Weights of a small transformer language model: 4.54M parameters.
Each number is 128 + 32 x the weight over its row's rms, rounded and kept within 0 to 255. Layers, rows and columns count from 0. Numbers have three digits each. The size before them is the row's rms in percent of the matrix's.

# layer 4 attention key, 128x160, rms 0.221, rows 28-63, columns 0-159
093:184116111157061201090152162153092128130123208127123099083064126080142089081177105144168089157143179122092154121102130167119152179155162121142107127104081158124126143167150183198128181152090125144087118123167095143154137067152113156134150091115129138149191184149104085167126148136111115120109117163120144090111092131137160157106077115095159139134104094162101140096157115127091115195153172125104100138101115052044116143101173108153128138157091113129096110154082124090106109062107146
095:057129118090066129104104171145120162112128111103119125133114117120131122133117116094092105174124165155158126134217165089114135124082086146031101167133123144163107092103119116147153088139160097215151105154108198140117108140122090134086127187111178094118125123094090155119133146139155109088122106211133135197150159114138104115120126106175085163151120147138136122132071155177090136102189056136084109157106196100155108136153089100163141107127151129154130074127079123162162154133203097
105:114136085184072106110125130074182185126115186091145128142090089156124146118138088153128116065211116086161132090068172167126127142148125070144113120127201076188143186192165181134159135089118092132092113136142127091119082114133195118100064107145103086138082096095108162155110116138106169165119113150134110151138165156191144077083120088151122149075140115070140141090163115094142088151176180141119149128124137096122141105085140110121130179115122101170178123148139154175122129136120106
103:119106119122127112125098085125147166150151191104178118148139033139112156116106106099131143184246146079096081167134128075126083147161121188163132151084099134156149107134162174154098146152121145120133104102132087082098115131162057151110115114098117125159144145110134071093089144132122166188156125111162144082090100155121153067201140189134127144104122074068143068119132156172129150135120083149101127113114106154129150132134153058141100082149117132141122146135079179106127152165153191
114:145117146074129144156099155187185103154130142136125093137156218085195145112079132145100113084144132145119117126095155119150136111104104138131152140138158119103130139161110101200166144108102141136110049126176155161182063070099117136197067141158117123117102113127195120127126208127147134153127148164138135178109130163133093091105146124109087140128113104106111076155115072133091155150155103124079126142147053028122112127176141184116107164157068097138128109097173144086106147115088109
103:107120123139089153149117158084151056110120108089111125178168107129179172135138104185189109141115129160139172104115109166157181159134181144109149139147097134120119151189117140107137079111085050109095137128102112186137147120098115195194095159066139111105096130134118083116110112129072103164079185188125106123214179123184139129135144097118074091171086143132164134106096123133176105154137116119121135121127181131133180128122199102069133150116098068122145090152100103113147079088103108
110:143151123134138106146195187136112128135105132172094134119126137194045133121132152109176170112119194120133094143082125146103073099140164117085115084144109143132156112177143111085110092135161120086176154138209131128127103105133137141127106166107102143160188071086122111103037126146178123162180104128150045111091094121143096135095098162092130111073108121162144137073125200159105098178121089099193179136123058124113140138138119179151142189139093125111129173151107125128090119149122145
096:122046157161125143136139161083150107088091157136131147135124107144067170126184156095151085140143138080121126151114150054163094144128063116128105105150125104140147137143165146168073160112109064131135120152137127132173071147166146105130121133099152143119090165107128141151132121065142068085148156106184063183111101124143091132141219107118136084173108173122091146108097096088106149173177136150178189175181181124096143117122091146127065141131117196134146110145139068101172123110101153
100:106127152073192113134072163096128111162119111119105129181167165205183110114143092178122154128172153095198120112141121139093148096108105095157102098142186144156130117102134189063121114160103144117109099096116158116032154145120117113111123102116122053152119146128150116102160150192106165121130089117126139143043186158081133115111121081115117152092121117106119106133181163104138135124100183141116073080072160164151150159120133095169101106151122120164182091125157097198179148110114093
102:094103129167138186102135084205129087100181138121123155148158144095145127139112140140101126118116125109153108156083142147076048103072101097085082159143104160119162140138160084149102180046196117182104116106180072136099112102098131164130102165130133059134114099145074128145103110178120094150213145079124139148127174095107056075165123128158148162082119071107113149116126137101106126104151209126160154124187116148157109115144118133142171173122126155136163107119142195139121113116139139
093:188130113115149142149189117192127151093168110100103085079083091089136088085116109152174094096093157203157138123231137158098137136156082082130138148137129112112107091064165134129121118100118157222120135105079125132205150105154145153133093141136134128122100171140111129131095121146091090175180102136158131152176142085143071127092128115075126093210115095154101125135112088120116138094090157083148113137176091138092153101207172131115097116130148132143126150097171112096133165093141129
090:173109120136065171106088140147136132161215112113156116196105141168129091143137158083131088141154101165145171136103125045134165066154083133174148225116156155143123075113130052183122096116123127135086145078131121084129146112123128146125130173063136161162125138111125113177153134130066168190096094089111140083135117146097173130088166135148114076119141146140086157146094111142148121166181124151112157108120112123084078098103122125165159127159077161111111178136098086112116119085187108
093:152107114110132159124139124098149169139115137127165127195102074116091142131107093134141161077103126138098128132115047115168133153142115132147168103117125138164145232110103164139200094151152162132148103163102143072160140157133121149079123115128114155115144107127123152101141099191112187074103105127105131128123146103148127088094032158128131105175173105099184097127125106188177062136145123095143116088116189057126114119186180125123135146084059153079178143156111154123100133084156068
088:182171143113139150189157072133126142188129101095114117100102156076116093174169137160099146117086111117095183109116069132098122133130187091125122068053154116154161150085127124149134091189148153105113161051178094155115221190128150123142204182134093144153128095140093132129147115105117156104155076102086111106145115137139162139127131187166144079141056112155109111158161142092141137123128167130158115117102133077114129112138098147096080088119093117128103098200171154093142156096114116
097:175131098173153132121156187138135138139141135122141068151182115162122147157095175093098106198140106088095115149098111054128134095151107172164105089164063150144040099173118090099178135137158117140113104124131191097109147128124180158073081125204129147139152174150153099074143160163153112123153133199187191159093119086102099166137136108177134085144155124164080089113124092104140120090148094108139145150139123150136106103092117089110115082199111117091092107118076138124093119101135159
098:134154128084140130154123153087129109171128111108112101115119142078157152133074146116146153083128118154162159159126170032113102076134113107098088125105139151167135105118104158127191194183101153088128139143122083128140134138100143161180109159093174188096130116096126097138102075125140143080106117189134075145147146095166071156135177154129110110088121187141122086129030122143206142113117135077162091164184194119106093173120147155112139143194088145122129142108073157106121152099136184
095:071101063094137083162219113087090155196103142139169094122156077150136137106109112115123137144106168117120114137054113120168091123119133167120162045095123130180161069149141106066152163128131121054165175158187121129137115137167141138146141168144140110090115134162121128140131104152136088104156180178099082135136155097166139090125109158144122086139149164183092136064137111056102075112136130182088144119161104129109167150137160176121146139104193107145116143141152063099124097163115151
112:108170090132096186088072106128098133116130159116144137117104155172103167167130171056113145051188175145103106156155148133124092128074105118107129148163108153076078135145104083096097112085128166136173098121128092079147139147151122097204132100139099108217054118106131107102132099118145114118100120105129151170146124120158095180098149158163093201152168192104143130103096104149150171098134097120140146125124088139085134180174158144105172089151192121107191166098125157134135120106148071
101:125122188116061132157123142122116101125104128161149140108175130138108089143125134209098131137125131134111135136072172089087139083136130159147116097128135093136136151136124081237111160115137125138086111112130072157075150146196146076070166178118161131166132189084110065170123095138094145079089170128147098130086127162132191131183169170091155140117148100134057100126121162107110133113142150122169093082161136165082164116086129165158140178113073122077125156091174108138106110146078161
102:152179112139129128078113188190120109127067131121128139095059166082151153092194114116138111207105133157109191127088100146144114132158073123173158130146128109137146113164146145088166132099195128172110138146084101095116091093162138129129024151139098130067125150126075101144175138121102067102058109133099108148204105178126100110131145160140084153159101143124111126139166081193089117124142172128094106152119161083133137133117088169138139158167145137132120152156114164119151059109164133
087:105099133154129129139103164180145137071073158131140136130171148145060114114145153085084157158177163091137162088153112078110107131178064154093081162125132153117051124148078188171107144055157130163122111063084139182165108106171080129115107139128128119150114187169115144107136124180132093101089124123085150130068119125086130120145157126135140141118166133125173148091174148118113088144196103160093097127122157127142065163129141124122085129110144159099171066182086208112092123145145155
092:198128202142102129172138158164132135129133132094072095073200094122158076118195124152118146101117096077168138100134133155117154163133113149165134070123096095094179150137167155211140129135104157123110060167142120132078186093096104126090107154143115107128077101170130176142134156071142102072117138173141140182099156107106114121129170143173184108090086104128129147154118128157061136085086090087135086107130147111138144076203142119140144096153113084086144091127170110146113126093158149
099:187163203131091131123120115225129077137149052113134125118149158169151127094168155113130188097096155136086120115215104148110108146057179102138089110110176066111146062106133152137145073219160138149084155130110126157115109095103127101120086093111137131074138077096192111112076129138144123109132110178114168168131080142141131109139145096148164115138125152131099138159121137126149124120072098136139173149101139043123108081123148127110164153114147136189107118147142116185161139116132100
101:157071116145167088155089068123128111142142151155102135147154123100140160104197114104086146124163141148166157092078045088119131157139119143178159134121154165140116072109112106042140161092104098113095145072119195171143125131137157195099144138096143138138126143113137067133137108133141129136123146084169112194121089097068136105121135100161151113165106086099130072107167159069053130111194197175182082149174123131111128166144148140172160163098121134167157131102161123115102137131083100
101:191179083123118149096095105104132178134111113151115203097144107134136192139125151174074135139137068200195111161172134155161075115167081096073117124112096166090094140158105154133119170146179093092189145179183105116110112125109120123080105135171122092150132067136146153154119105112102157086087141119145132119133138098119112153146102142073119129111095085182147190113118181156087126138189097081078119153153172110038140122154118136087106147142135134182098134119090114158087102143131120
100:155173144109118163122182148122137136161167196086093119170100097140114114127095109173132055118169153167137119112107196114158126142063143107136119138187074101101150160120114081132129134159146132122203144131144122145149066123098120135089150144157121170117195101148059140086071148101146163067115172106166157081127099130162086121125144113124103086090125097099099142194103088160167132138150114079118138134139080165154117040139148089115139179136111109106031130126129112102147167177119105
109:179028147131183171106154074116097117107091172118125102103056151094108154138126117108152093084105136107073083156117097133110110190110135102135140129149187140099134184132148141154187148161133110078144137125101153124135108117123196167155097130122132136148093109143133128159165179083105137102126116100152083147090114144096146182114147179138141174208146146114065144168137080192140136093129085099109126116178128102111122099159005121147079121138144190151125121113132144117113175109144142
093:120109143090154092134117182114169138111157126115155125141152130115077082121085119091106116113125126144110118090115145145133091138097086073161155197170101085132146055163207079053122129146140148145109115091108112155156152109163117181144171127144074106174072166116075125123055160075119112154147074092149135133125132100150122150063135138142093172108107112120171159151128152075188131145138125213108155127147139113153145174130166099063141130172131142130146084161159127162192102101184184
097:031145087067097134067105111099147182184156151093102101184157151121147164130140140145082075173106080129044132132078184124132164112129131177100146162099104134131119093120124079178035134158105097125135112142124113163163151129166175127121090105142123184091107111158096141178141113135114118158069100159104135118146086187123140122147192125096145151117142189098135117170102076187151143122177128163135157148149157095108152130115144155096105144070104116101074131141139152129104160149104167
097:106115110138105128142193071165146103119149134096104129136156152183099125200119160113089114126061162175157148170111138157132123100128085126126072103131119124134118155125085116155138123098166069159120118129164105119073133107071098154211134120127145182129129165100069141135114174152135156097119159159141111139194067138179074124167166122145127115172156136153100096125132113111124106098107186151084192102122113128068117153181139132149059143129157136084119153137101165130046063048166092
103:155167107087157104167184148145160118100156168076115136128115169140150170149084118070113128119143119060155124099179158111160141100116112177086177043121162179153092141138092119126147103154073178175135098078103150147189100123049118101103093074083131109093138103108100112197048124154212118083164191109078129142105121134146179153135172158127122141123148133140107091149156130092134132138154112113139138138118118138108165184065101174128105158104130164158139101118141159078107126123111124
111:170160169143128128139179101142171130134119105169100116070137120181146097117096092146118164162148133096166182127106182177119153039104107070153123115087082102121144121134062070182179162151143102150137053140143073101116124083111148129124148131082178188136181139120167129060048133155139120122063145146131142146161106132083144100155176156098107116108140112078097146129145156111177140121109105148134094147130144120160087144089088091133187151159084138063129168094141147178096113125141143
103:095051161108104109149110090168146107165120163160133017146093135140113156097127113105103096103135166098137124100102115117125131099126086129132088120107167101053136075149144120144100086165044142127160085136119141101144160183136165135145122140148101172122123115124124145081153170158142115093121179175110105156151170092098103117111141138193106080109132196146148132095123163111202108118138145164093125109179131148179121224132183130128144118119080217107113154094145114100117181100143092
102:126122110125140144126100201146114070096112082082157095133165068071124149106211119114157158142044164083072124109157148089101157183140164144140100198129133125187094124210163164118135118123157142133112181158173140115128136109146076120154131110179075151086078082142118145119114100095114144115095171144147132113119132140176162064135113096198163172118143170112150163128149083153110135152120139101081142133089181137157109130070163128102127144118093109134104088130087153053125127109141096
090:147178136137130123130135113130134132132110086132172151111059164173149092121119112172072127087089065134117146067150092122160100065140139118145180119134111106073127156162077095148107095114148128096069228140159072151154115164121103140108215073078084112201075139162142149145134153133163131159146112126121148106168134100068125114166134190085116097137116152139141136158153143181139172126025081137126154130160114108159080121151100108123177145097126110134157153124175134152154154128095130
095:212165131134141146150084161100140119115116141118153110206109135136167117088120118119134076136198099074131140137117172161166148135198176138156132122092142181064149174108142134110100098142068162123104106199102103098116157089140164093130062134142096143114185110116136149176141133140155130138118119089132139109081135160083177111116093139120073170166117095110090127151175154170161140090132069116100111149123102123105132116037137136083133161177106144201104128134158138072079086140074105
# layer 4 attention query, 128x160, rms 0.225, rows 29-63, columns 0-159
097:112068073141122126139158154159139125095105141105154108118127133102143143173112133108117166123102099163153097157177171112144137124102063126103118207134161159178086118120105157117059137093172171176123105142084170139134132098156136102099117113129172121068146098096152080033083110166113157143120109160159141191140191073107064110121132139151099188179139192144108167131115100154088170105123098089133107150060164131118123167100137119106158096143161196152154099098084117103149115078181115
107:071129116144142137082075203032119140126104157112179121131107148138146160136128125162135091164139137109159157143094117117154174126151088100070160085168159083169172176174131111139143162114098107126118092137164129124115056110114102106143088128132118097110066082182149168093155132154146107151158117069180141103101142162184118079077114107145118152085141103120134160131136130155167121148129146146091173131139165112125088074142169164138135174093065160189180086048107124169105135144073155
106:097111147180131121125096142121153180122071109105196088171151151158146116192102126134127137122167153123157133139096193129142129175158144221120120150155101132104104142144069125149101072145147094123163100091164172116112169125141124150085100115146090171145183121154149124118124130179103139153153117114120104089074074133151121119066030114120101169071184070066131105116147131134151110153137125157107102094110113195141122086119119087127123099147071133104117146141080163041116162106174178
117:161097172102177163140126171187135117132140188099054125161082175081223159098079108112121126066124095112116140117122154142179113095112105140171179138159142165122130128148097114133125121162114122124121095135116153160200117065065104175141061088095136137120116112149139125114075173098160094124152172153162151147144117219099089074110142142155126161117123103080061155132076073126110138115211147068106113142153094115134134121117141178108138140148153104116131139142116130155100159101095102
100:072149115088151131145136138125145156118132167099075127095115111124182183118135126093159145171067130187065176141162154119162157128156162104102147106070115114188080151114159130108126157131091120114061184212106126121117126156086104177116137148127127083100111108133135085150126133085125145098093046144125140110179177107155122125053101116163142058168135151079127125103118126107141112153141115092144130121134182094142151178174135103054154189160142094166194101117083151119142156162088160
116:176161123142177139133138117088118076082115157183123119097119109184036143117123157116128157111163182110148119123090069124120106128098146144127100137064158117085162128139134114146142116160148114097165156121168111163150109079115152159147167137157080134139181017122150123139087140102172129107184130151168164104127071118072088155147136125079096123056063128184114128039121165148123121137125117137135215156149109110143146149148158149132106157107082188108107125140103156175089090151111142
095:091045207144120143113154157089100128091114172127107117122117102139062140107145108117125134121079129154081140199095160049088103141118101087139100110119162119132134118152118112142136187114117119132133089153163146167106134111170102069125145065131151118136092118145095140174183160087127162062155143096127063207146100124194130164114154103114101119204083187110112175092142132080100122136170144151134170148185164128097176124131111105094091120174168162104126118109095156133184135133120163
100:128096136127127073178108180101148117161096115190122102152195158148147144155172132137158119081212064067172165113135108124120126122159082140122119113124157119196103148126106108142159105157121150150118093116134144107111094124062162133102153119097088122128113136127103080102113120152154131164149125108112168168125145097097153104114123098159145174088180100111178084135141140080148100152083197213108083146015148155145073106069110131135125118119122162185160083088169118172118132157101103
102:138156105177153133128163100172120092128124101110121145131145119156144131162131152098144065116157104159151122109083135144100080109157107155090141125199130058150143137168143130105087149072230116169127141132118161105094108110157100161068136083110119041148108145135096136126101149122105154142181147140126123139131185177158068117180141114100117128059141072122098150085143156073066130083137150075158151175187131171168070121129111138164126112093128101130164085103164207192112112118123126
094:122128125132139169147155094179110163074161129116094178130130219076141058095071111117156143079094114179132090159161088134087158126142127095109161097111117146110096153116138121117125131135101140197145157162095144165135142104156133150120138137163111141131085156133101148154156132156110139119112094117111187081188148090113107142147146135136087024175099050190117142178079099166113092118141111086161105157144176105110082098113096133185106110161106128112114140067149164137154151068197148
092:156115103099107028064097139087167180125123115125101058091060113037134087146094151094129110158152089124107163088150111131157134132133116142162159156125087163163125131156177115137136140146116125132101098114124141099151118106124127128135097145078207162130113155127130074145110131126173195110114037115165155105162138127128143130105157165076070162088149153071149159189073097123153113107141157141160109169128104174164108134171118107150171145198147132102147196144115129120140117101186145
099:124140141099111164161060101128088082137124157112188122067084091139128171120103055150167150108186116161141143112176077131128046190164123143110179094125173115145194169085119141109155095169150155090160147115093106069158150154067095129179127150131132120111176123137124108141209152162143116140115138165136122110125165128113143116131141157078141119122157090155113122138170117162173082098102155115120102092114158087169081083170105144112097132148078118198085135172062108099156097117161119
099:186152154118138110188111097123122139200154073113103135098145154145105080139191102166158162100086085129118126079140103163130199100133207105129161092129097096139170129107127126133146090208112080048120167089085103083107104142164135149151182130160132145137137131114153142152153094130123088109152130110119097093161122116111203136109118093069206138142102140142128111168144159103108105094126122143093117125163187080062137080162138121185088124129143129081128105155178120169099112100178088
097:126072130157124110116127120136097111140126103124123090147133055123179147161069134143109156155110195150083139159106164114125067133164093185186068166077107215102082089111104134104166156128109143148110091070137127153110082079108197183117117162143174176171127153178114097121123143120115121119127149106106101124100123101116123151144189165138123170061194109131114099118119175121072141142183096149153067157146171153127117133133099106132122172143117133088120144114027126108137133159179117
101:157144141070130208154156106138102104140138105148086112163113111118137110137075122123155137116102180128097117102073096101145154112161139163099147145117173136112122143131049114055133151166089135127127128171156162086088141140139105150115116159090184092093183122116144098160105095171140123103127180164098103185153102109168082163154197156139080038156115174150098068137049139149217120145097176130133160137112179126112104133156155158144110138177086136088164145162105124102103102077128127
101:087132098109089133155149090109147143177089134162104171137119112157040194160110093127140144155070130062144116155093110155148104095098137141139179122110179132100200120163114106089078148101161135127159140112161121147143138128134155136142176157142110149094130078120123150167126109089119123053153139143161063132088146125143124146172156066133134067165124069148154100058178139116105117154181132145135124145137156116138216162059185181143151134067072129086143175118102150095125116110105099
118:128116092141132169068091079152132107103156113131141177133065161159129154149111160078103147093146142162103127111162130135154139146067086154110110148162146142074062070157033116103071164145142126115137119124109152117142095180119071161176109085115124127124046127137076183154165128128113142127184094145121156149126109099122105120114137150160080163138185162139127148081096126176172144104118138191122198149159101112133074172179097124088150097110140182119110193173103096135125174112163109
101:141121118152134068128114098120118128124108154187128134119084155160116085136174164098088120151158087068134152159108086133163145008089175132143094125088143094110140153136143113165137169141095088138157107131152072167081147155114163103085170125086114124130159151161148198157128105133110104138129123108087112136084104130112079128164171161099221119138140119050106187133130148067101144101114127145150089165163165168148124083156110142162111133181113171133116146117168095094094168104069195
096:120116104125129121110123164179117085126079164087199170124071164063155157056174166098121101157079168193115175118096069087184119120146128087137118172184094138137098123137141132113160120121191136119095123112053112136132099069151123150137095163138131119097127150118105116178142160120094087095064113149111159155153098144160113088165129124132159160215130161166148144134180122118089095109142145118109127104073114106101084084097096180152141182156113131112119165142114202120092111142138178
089:144068133192110179121136191141113103099169140109161140139117089087135146105167107073103159190153128130081095153163166112152096098129046167104094177144119120114097053126124188196138147117142121090126060119138119098113102149139077157138136147133103139143084139097087098117141100139121118154124128110164133151123113150154189111127152166118106200132164114093160148079164169129132165143145105100113063125076166145163074169127143119125112145140142148199092089069092147055112139073173146
095:107119179117170151170157134140144120143109092122072110083120101119175071082150150130159138211136130119105167152108133099099205133119171142156067180151136159152125136149062163115119122157158120118088154110096103166114122072165128120097143049108138092114123140136149150134121157112154118057132098168181121132104131131097113158127066136136169074093132139118085193148137173129106151136134130138163039133111209107159159064102118149139124078115121148168075071137156099184105174096101128
098:151152139099113095149115180135095096116145096106085115088147132129129095127136118163093186106114182108095129102189165143100148101079216105125145106172185159087148128100107067142130072157134145174077101159119094178201085115135116132100101092134098146109104115099160092147087166123149165189093072151107120137154142113190125159102142129127172126104073154149141124146092150132146181112092092113192113107072151127085086072117093162164148160098129127138163096173133119213160138134157079
109:128077132120166107190095149135140106149104111161101052151169174102122145133095149106086065103111112121099140129134133119119129103159122157153168065093144177143078100193134120095111151095123089122172126108116137084143140151153124146148140165173132104161047203100117087121165180133163169123142181110128076089130121104190123151136136085076135130146102058155150117107122130053097088126195162181156091133102085130160156128092143199105107138138122170164153094071196128112132144133115149
107:160217061112154151109188138116090149078103132100115215151138112170155131130075106078119150125155146186159114109123092157126101132159110116094095110147085142119084141148046151105151166120138153130115124204103167140122127099094038132100130162117162096133169083129137209130086092142159147142125086101138129127104119100123111159113070137061160144148078133132163191117116132150127157140192133141144113117105143140097188114146196144120127129132182083133080155139099116151077106111086130
097:161126089136108113135123087125164111127163115190115119154119134141154093099047165165138092140148174177127097159103119116143073153075124108107152115163107086122180114131141082068129140123088144109171118167176114144134155123099111160103104103168120152100193128165169112082069138137138161121100142131189154074148184168120122122134146118125139109091154093126050155172112112224110101135148100073126182090182132155155186033142124089096134115151152123093086104131110084156100146164139168
108:155105203177115134092131127177049127115180113171103113112091157138082118108137138139159114129145141128108112105092127122130129189115098124127101072159170116137138145136101201123158129117150098092185073111118145106225144153139187121138076099144110127126130135159169168155155178138147120122140153088120087169113045169123109105150087155080143117212104135158118119165148040119122103094134095077142150133142092072114145101137070114085103119132148197067139108154126150124091144119173101
097:159139165157141127161091190125170157112144148147151133084092176110091134116146120123187161143116102156206109101068145096113116135117067113139182170139119063177116094138122062135076181132110144148105179058137187126100151123166147135149147084120119119207075123102103093096139092111125155169131140097129094105222116132151086126074138056140092075116167138092176168106117153127129182140157110163149170154136100094148108128120153108105116115131159100091091099120084119144129154135149067
099:067144109114097116132153122131152193132163155077149083132097129081171123198106111154081088191121143096119084124098131129149094102173175153080118146104090119073119113183137100156127155142085142095089148145136119102119154136117069122209147167122142123070112120112159104153165173100067118174122142133151161157171186180142129107160117145150116164148171224080139109139136027153131174156160074114126120127166105161069149093097125121116115105142116117102122140170116123115095172123086108
099:173159078120087087141143084166106127161139101094116146049153108148162148134104127078114144154126119119102150212107194163165165127093089105104133118123098105132130081116075062164125186142185144125115109106097094110166064155109122154178156066089150115110140155120070145148082152104088125125133176114178134135165094122122086134129154158163089131163098151113090071131145112125059103124177161090174177121162158118131103145141108155152141163153118162158125169117091166163148071065156176
101:169086125108111156172135144168122137186179130159149142162206152069125112158057177160126100103141097077099120150140157115123123146154108168130081112142155121131158056122085146143147159167112112140088077142135161121155107058107150036130091044177110102105142129140125074108164101164193143100127143201104108111083127121122148129131137157136183120127160151128129075126092144113169095114159109100100148148171103090035120164142140160145129130084106125160104136131081169175108148133090112
116:135135150098116112194148161157151121127112090158130160136104176170163061084104107137104094164109139143157133100111163147175116049120095160121087143106077141108145134121117049168177150140139095126135093138148084138060149088120131115126112069079160153131162155143139132122111166161102140147112140198078130109128142136131144126094163200139120075090124117094031166117119188094163131129075100162144096139115088157170085100146089172137180132167130123108098151156123118194094066104142189
106:119020142138148137165112078087150115180106126165142062159134129178160127061120063127135152182114163078125101118126150094141136084166078118144125082131123077064178105123118122132163111167072155171115156080117132124144113173094125164144102131125109108112063126112158108117119177147141130110091114149154071202157124112127166118154112130172083116111123203133121108094089140170208090067115115142143122155163120175129159206142160168140119089121139156103174121130134104122144160149166116
105:115139147116112134107118166153166067112084147101186121087172102094100171154209102147128166130099153107047173146178110116129114114140165145131086172128155108177148144158159152136112101153149133132070126141144173148180084145184081151105084115102106094110089151143112099182117088117096114138092101140130109102103164196147137092172107104132135117155115172193124129154113112123092112231110107110086138123110195151143131121124156121120123132131109085134154085162043070059181113161134135
094:152133152129135168099160051179188112145148095141150143102078167072129064124144112131086143103065130130110094128126092131098126105143169078140170117162097119091154161092177123121132085106151113111108158109131049111131136183124168138161163076118126156189134101118157194139115134150167152139124123081141116082148105107128124069115147151109162131091096138117185116136137187109155127167084155114129137126066075096168135180180105110085198119082164098115087116169172161178179150124070106
097:210133084103182103113107146127132140167154155143152174144100122030158125089115133156148087145193119143140165092122143141148141192172127139150118098091148163074086181130130151139161135150118108070118123137114162075123107046089111077109103114143089150139139121135122141129129151144140134126102119105126153113058065109160179135086068108153140157122153166099142132131136146175159097184055129070135069149160066155107150084101139182131138197126113122114121160164118103107098138193117092
# layer 4 attention value, 128x160, rms 0.219, rows 0-8, columns 0-159
115:146104134041103144091147162106139172104150061151118098116187133153126160128187132138167176163122085061171133147053137110081116105073135074139121156184174107121089096137171119128114165162147117147138107071125127172170179148135151096143115147018096118188142109128067127163139160091180153069099092149112143115132136161132132125131106108140135089066155157106116102118102124122102200112146133129125172179130135157063154113151134103155113087131145135106159189134146114165104136097099127
110:085176107130133113092149162123195083124079115085166198067127147131139136157110093141107095155181082182112177144125118153141116126136132094064126152142107062145164142142206085064120124079150123119121087097137142118174134131112135107087127137104114223086115119180133160112122194137110154116149164133123175122130126168126120053138097230146119159054122172098126095156180132152057145131134108134146132130155104159138111068159118091127124115134095128135135142156117062115104126137140134
120:128138155079096135097171056133046106114159095102125093145119158137129133106085150112053123166121107093095111164138122161131156072132155099163102105124104153106171108116124142156124148116083134161131107102160129142167065156180122156160165105125180099086134160151070151101160126131052148138180123125133108156109213117136082137171132162117100160158075225196151137145122110134086154090090130143134190167140146132103129156131056111158087090096097116106196148161146116159120139107141098
102:188176099107120170125121119097102041072140113157157153136108138129124172097126149100108163144079108129125165126092170146091107125144086183137093147121106150140124118083089198134105133065130126063129125151068169077161104110102104217097127161128182094091103076176137144234127141097139145137164135106105132146058107130091104150156081154082119182126120161188112148150080105107174119163088151114166177112178144127116129150091148145109148165133110134137106120169118174140090115120139134
123:130107145145137073156134077171181146117167090144110138137148151138125050138118075100150049095133139185160130165132092132194110116169098109047165101139129095134087116100173071099139132092121154140064143139123123119092144159161190141104125100155187127135084118142131077100101085090110222121046188149132094180144137074125092121127147119148114106123116093123103170143144179190122096151122172144201125147164106137172096132129146110111137147169133098089131102111119144159123143165152132
113:159135126165104124163167116101183143127115150052129145155163113130143139104161101096096139151087117113175119147151121071085200123109099127123158132137113061076152121121085130167126111119134138147081122107179147167102081190140161149118164134091104140165111107104104184141132074107110127162114126123158093154211129113030104135128163117121099169113130158156155140081148199100092116142174141172119166159067107123110010155147146134087164127150176106097147114080083120141128121082149139
105:091175126160130131082135124149146130076107157116169113137155113116106166114175137126146145161165141139155080103180147114104068120085096125098132108089147117094128170134119151118139149143108133147118100122188102151138110152090099138157076095151115186142090169106118131110105161140112204137144109106142139131129140144130113176116098093109144086149063101070181073129125135175118160122167148179168161028158050115133112175129167068088057119111123154192148144104058088159197128184103100
116:086158165136095121160134152118059151142138120152070140109167164144123160084088072098166097143170178179125106120082102112092132174128144106100136093082141200128140107202117180144108199155144109104115139164125146106099113089167157157130160130046073073166140142153119133147118168095097126068120118141116138103181096147112135213112168104132174143160093129124144103170113105095148133159117124132155175091085135120081148126168117073067118122156159085135128091122138126199103118146066156
104:164141120105111218201185188114140141119134139083168144169092152158125099147099127114135142105110123158163093081123130135156123197131089126147118175185155131168120099146114159085121131145144174082102107143136111115126106143095105156107108140094105100157133132109093109124168137115115065169134125119146115114178050113116115129100138169140124116150123205181111097127143134147098148087153120105129064091000159128125055160084109109059182130147172125150106126090169157156123100126130137
# layer 4 attention output (transposed), 128x160, rms 0.204, rows 0-7, columns 0-159
119:130138119176105133188108097185152095194112173128099163201060109100137121098109118130086077145141160200100148117199128159158105074161138173141142091103080110130140158113105161138177087037112100132134166137129136086103111098150080179072085083158126124135100115146134139099165167120083132155127123120111105143140114072141180180170128105108149162180123099141137101144157146150139070149166130131119093070094117090171097140139108144069176158110166135136108075124098126104146158168157088
112:191067120107131109142153096163096104121121146183067072201115167131086097100136117101147201105094195093099099136200089093077155117154071117158130067087171165135125104121076187163127154180134107083142179111154156128164114149113147147149195116124151094110158152124137116130137143106158094102103097127167086090115141095138177160124170089089142111182085114152170107113090150070122120132136114207139054139128134133125155162133117131116141101158142135149113137115161067152117117089147144
128:184120150162181152162086221110210158117110142170141162158183098106130158084121097154159118083156134152182113094127114105126151156127116159150200168177098115106121140146130109107152101163126152055093151139108132136125139055100139139121112164112072142136155150110146092110100148150123135098110135087172124072078096118122136097087096098119115101092174041098152126138118145156151083141139095107091072086112095146197155147103197096110153173170120108153089123095086133147123141163080137
109:061076131100122078151142121084185223192137154152140109119224110138169087140108099146156150137148105129142130117146155122137154131126149157108130118132142094145131092116179048148094086160094112136096134118174148180097146145128084069105150120107154133162156210132114140098101110117080156123105102129065097127151139140141136109088163105162146078137168109094122117125165142115129159079109145182056061078098117158165133173112115130155114130158143122107132136061158081120204165151127098
131:159159088097095134086142155118066124098098131107122115134105131131101167171156170081112209159137100049106115091111115134112123136117187196155087105130149170124112182148120176186089127202145115120145108096158134126178100116111106108133099156139044095151115108131142163179155111128147095122158132195105171104070120228107156085116152136114148171113160154148169110093122059113124109136145093113126125137059143116096188113168103139125101144144133159151125155179122144097102095075093106
119:121129116124157090116108107147071118121190113144135107105142133160146162147111138178211102140140141125050139073087137126152160163143192124155142081079145186145119138117141146118148114135103104105148120204099210153125139091110154106108058143123132158080135144136101115145127152171127106119130156119095122068043083137205150113180105132134143121130133087108150139159172112149160075110101120094162085115163093102112205039107068116124132152082126134140112160188131107079151147164106137
101:158130178112142181145183111130140099204134107082085102106105141072193088112086137126117138164067119119114190153113074127133147125137148156160143124111130130148139138126091151170176108148130141137169100121094144104119129089165165100130148161063177103064169063100125136157154151091122067148120126086183116116110119120126147088165165123129164130103136143181062156120160192118118112133118173095085054146120195111106116092109123155187193074084127154072125129149159138073077118134127129
119:151078096172129105131097080174136079137101119139206114159108114093182055149138137114069125132110122087131107118117140112119099135120154135123128165133119115088145157081124125098145029141152186202092122121131141102176113186091138124067102105162093214125127105137130142093165128194179109157147129121114149131128148098101132071184122110162109139096174129112156110131121141187098121116119144082139087134213121170184098110142139177173111099103134137148155165092119153094160161092128062